Weights of a small GPT-style language model, trained from scratch on English Wikipedia.
Size: width 64, 2 heads of 32.
Architecture: RMSNorm before each block, rotary positions, no biases in attention or MLP, untied embeddings.
Training: a variant of SOAP for these matrices, 82M tokens, 5013 steps.
Each number is 500 + 50 x the weight over its row's rms, rounded and kept within 0 to 999. Layers, rows and columns count from 0. Numbers have three digits each. The size before them is the row's rms in percent of the matrix's.

# layer 2 attention key, 64x64, rms 0.201, rows 0-63, columns 0-63
080:615511516515570568552491459571554480454448470463454555514558457568490539443556484471461447580508442516474520535520557512412532452482478581421480457488464473558545487459459537447600397514507406
118:469485524409511382468594528506470466464368463508392555574504519461520549479561532553442496509453504445496467406538456503577502498496442524539497519424522571476474545534515451446453544454511408
078:538445477550530494509418506520475470462624519507422577435393531550523441508459448455475550470461533524560543487570499548553508619509447469574501362531479444473517460486536492507468473419518535
095:514501512504447631447454495492516569418512498500596503442511489454496545557476526524458572577550555415537448597495460535414487553481578428481552427461423494559544455510549521582527470550496503
085:506522530520517572448506570521432469433521565423439436526502532593498507518535512519527575474494465489538494442459566428501535466532516569449472551423481551529692480500498416563514526559547504
106:458520521544548554497483443440528540467547536511624535399527485391465550520487496489457510563464553531496494494495428531447483630494478380500516467494482443622492481530519577594520479495548516
102:468518570559533576509510582465447524515492501520536507485502555430542484540495468476426533517636563475439398523488543416449530435539555476422474646549482568505481563540474471477528480435535485
102:443517470498577397534523572504449525468520506532457491541500497563524451453507458469508426531524428527423439385475587480467469449485432486506399581554527506421538541502416562446541577470552542
096:525529442472482480448534486526594520465556506422508615456457499419511449506521564447530459459488572493509469499618436511443540623490437447514464417477465477504579507522536522536502453421585443
086:548462617508444524479417447445524533545497508452584509443532577419495541535449505486447571503569579529524484494556381499493458597496584432507581415495508503462438476518499522535466473432472498
107:557440480485409485554495483517482503558576581488551451503488544492521509517483518526557518474463560520451561481555420512485393562435490483579525340460470463368439516506499532445453541499452467
124:569435544514522500485476496500429491461401542443562468564474493528470567466482466507506551509566450477527511543351458561586547510510562415555604473499503496455404466417495471564472535565506529
083:569442498475378458533506395563594549577450540542508536504496494462521528527515526461543592427505524529517423508585443426585460500507504553494530437506533551507347514535514498501479478477493459
089:546489511540471447519513510546422407422496537558449477590527493552465454502548514526590490553548466552417540440455447497584479358445556519523501493496559507459437543381469471509546504534436509
071:562506520522437484575467475430430580623407480489544480484495546436550454476442501563454500488598491449471431502492494420512427517461539511428504566521559483504391512550466489447518486552593541
143:451494516478522448509512572577406455444551505532441505513466416507588497507518544472534406517469467452474494506513605546470422492509397617506469517482456498583573426503488535411535536431518440
102:609382517519506480461426504520354522517411426564511496529538542508482545491469457550511544557486423443569475512454525536560504436468508579510509483510489488521428462403545418502443523527558533
090:336519504542525536458525571479588501512526468489450508435463425573468490495504491476440402534438462460476532500490647532410548488567446464560468546507450521506562508495508532481495476439473425
095:360527505568557540475551488496646525479502517476480470487450452595434487511525486470458402495515499485439537479462545583497529547511491436629557519516489546487534521492435533516541487445432415
091:666496534496402450556521446470508526565457522491483519541527518450516451510510525467526582502465556471564437490577438393520458449518570512403427500450556464491457479446527523530481524550538589
119:510453494548447529449441498447611606619368493506553566469523541504424552523540461462525497490422506461480506505578586533555518491494478452551459474458550480515436517408524527538492518565497563
098:661453505477437429498467436494463521577505498560479479502577513469527514446507464523529616505447521524577451449560451412501457464472481545382414534472503449496453471456504452523492478526568554
124:460448538472434435424450408473532439544469500459528527495465421487554606524538485478503551432589434423497404550472511500535481594550497580469520528539490467612490443555499538490509497412482465
092:567476465369413437534616372531407444448532524529506489546514465382574559462501546474506550492526432488521437524518433466516475489465465547433498423503471511531493461539491527474514514531546525
108:535586559511540395442473493556538488366511466534498539508426435453520531588522558500436448451561412521536467511559439501527435493514484549478510454534453524499410534543583415580463488501510521
110:456494511465422520423530478464524421448451475437553558484493399494517576482556551511494496490498436420457470545469445529541514564574463580571478498501435432591563528496466583552556591421478488
102:532480488565528437496449502439505477563468475454566542536546540525541525520472533443655537479547493462526494444429367503542449398468534552555521466541557490538514473482540496565524597598471476
095:434526504508518517565509479454506515508533630492498507428460583482551460513504517510447373506572507502425488485510463591512530541427467449489597404549466474437454582533541408502414533536458492
121:498473502513497496538483519461458491477428603392561480501493607448444505517507537469556478573531476473474486481513415493508501519511459477586546410493563396436499579562485552492457531637433556
100:443470473447564590573506457507461639510509491503466445544440460488423488447469479486411481387542476489486514497408402468478533544438503387520503558487485532435547491509474401477491489493551471
112:456519509516517568492480619498558593547469497530467469463433445568503497485481433532470448492557501458415477574459628554511555580450477487553537562499483578484491497513514499467441474357499437
114:570520443436490370541565466514441488481535535523490452528503445486632444463437507486548539551535500506545400501586468449470482477461577560439487439472455559432502463543517517442409553459541515
090:455512493470499416492524541518486545578515518473510408420480511449549523477534603485456568605481494525472435538610596494544397552540402453513514538517479508428482590512468541451554532468550490
091:560425475389493479501513549533422478431590468449522551436541563419568510528445550476517514493448576511536490538531467518432474558461463493485465568517431448537502473494487509423448505459459659
121:515510535529460555544501576439467472443471475585532515513486511514529535545460540445531466432585568409546490555479468493444543512405520424442519499455569370505515455574472374440485500453531450
082:491480568497480593413469427524485447491466464513493483542514516474439415554544451453516426464515511491430534519437544569557486610473563432555550549528439560490521427551498547581538581538402518
099:523495530630499440499520486577527448466495464462551420548586546634487543488606514538451445560431487489534493518562464454531568453543508493507555524444461528396436480537462558447480529540541507
083:470471528444420511490524521505483566550474519500631503495485530371581589487592559532357563579401515501512458533509520457484432545504459435548468523499537457465503519496508459474490509446489553
086:499489462543558528421440434489491482405459482446430547560415407547450401472464459446514513417565428498487546518485442507472486494507524555542568521473480569527594390551535557500447465472519458
086:505560564477498467537585534502555528485546559523454397567502468504402532585518501494526403537522461555530489463489421464507526546470407410460398531497479472569531450501464499462586467401538455
076:531530501571528539462502500523503460435591445513428507504500466479457386516432463442575442462605514569546538517433501473507445505530555565510507487440466561532548396608447509458538582476572519
066:525482513498538561459557487477524495386533481496449415500523468534476478572485483484576362476426538559494532531446489595465532541442459461496465512448459456504503346438493519429553527506404502
101:564511418503524488412455451478519423458434478480515492481529403498532505431580471491517524466361533385508510436462540557474519581551443503428518493487457474476504549434521586478588489544434473
108:542527593512561507537543576511485466383497450569427429529490494532461447527491520582535484476565500426562509477566478583500418478522431507426485538450507481503521504587584427462497427560578539
089:510549545486499515594551536488551414499464477526529541466539564438417499472561513510432573455468447440514477470510491437585485478522475518528512419526494475546542563445513446547528501705533536
067:541492507565483451525384485500417501605487532506495550513501508563511566520513491504545567446579436508518433500565437401502474492487513510467494566529607532521448572665550488500465514505506564
088:450452527517554529556520461497625497423601468504494547534508445492397460547530534521503498374513546538492488544440545497502436569516423502488473471482510479560532457404431495447524484383429530
093:481403459505434452592562525475483512488379485486520492510487613498421526596499468549513489522581491465515431483538456490455504437466469454607466465459492506629463451557507488436485514571477551
073:412496487446577538497546495400557498437482455530509486529471467458451439558477512522455432535476591499512548529460598611437529521506491514519517567429479454515565425378512480425544424480485451
108:563561523506547439503473411544499514524391535489500446502495465539467591423595527435495603489474483469470475539495441465544434460502504500467475432520555468573480580542568494534477443626456577
106:607591540582444483448458457530417460481484489562495487507528552514466597542477461507536534480604524522524444490529479488598530490468525580447443497530553474470506545552515435534603485521578610
090:590457523497499452497474409595523424448518463504494444580524532518517524452499518438569580488531419552484455549572396374562493519456548533475553423477527523472493518508487508529494502631535488
058:520475503519476542432347386515510435495439445454437426602535546485551530517497461565490584419556443467494458518565467445597530496502472525525504518484543536476514533542539572588521510482457483
127:394489410533561582494543569463518532441476509455423511534465514551475436476489501482473391561445505507451589494493597608469512524518524475551525497442448550443495430457466555493525524471468385
089:521561503481447521525483521486382541542504483554510556461493509422499540462506512535575535455500487397512459511641489492470560587569461585357488528564534473432458465544516434472472513506562497
120:475606572498518531513431400477448520492555535510498400503552426491435453526543411476593393472516549442551512505403412538459558506513553547564483489458487534466454467483464455481530504505533421
107:521439514544527506429502540455413489504507534556485469474560513611521471451500470425460487548477348511522551448503390524460550541488540462484556528501510454537553522472511518602495380394485486
109:510439475481454454482558552508516582456467520437454521582439461477564448507531416490474404564560460448546509541471523516478590523529458471576525477549449533512476457634562590570485545431466543
100:518532510557437474449513587438518566618469618482480504560507457487497485513478471539465474471509498507485453577503541522490443595491520447435494512547521513487473612615468553400481589451573466
110:478436422473555518536544547521452498538565504554515526458481531526578455495436519356428441528486443496507594492474469500453501495500493490598477450566501516404406510536454511530529401467440598
102:491478515527558529392541533535560536538509515547451546529475488502545470493463487557573544520482539545558485474521553552580437517420516567427578493511482425509462519336401548463518543418481555
100:543535546467474594410531470516489447508449495473388525533489495504550464533581508496525536491478390489428419509534422552437501561514501503606499445502387537563624493477482562529453502459480503
129:433519554539496541429479429497447367445492508485517425569548504472394466507509461504562522453483421487452489498533439481513536450390600568475499454424500488515465428404519513518470489586468509
116:454556482417565502490526568433552609604492522464491534517510544511561502456464541471465492522398549473559574499500547483433537540586427453523509590446440538502475576560507572397499512484526481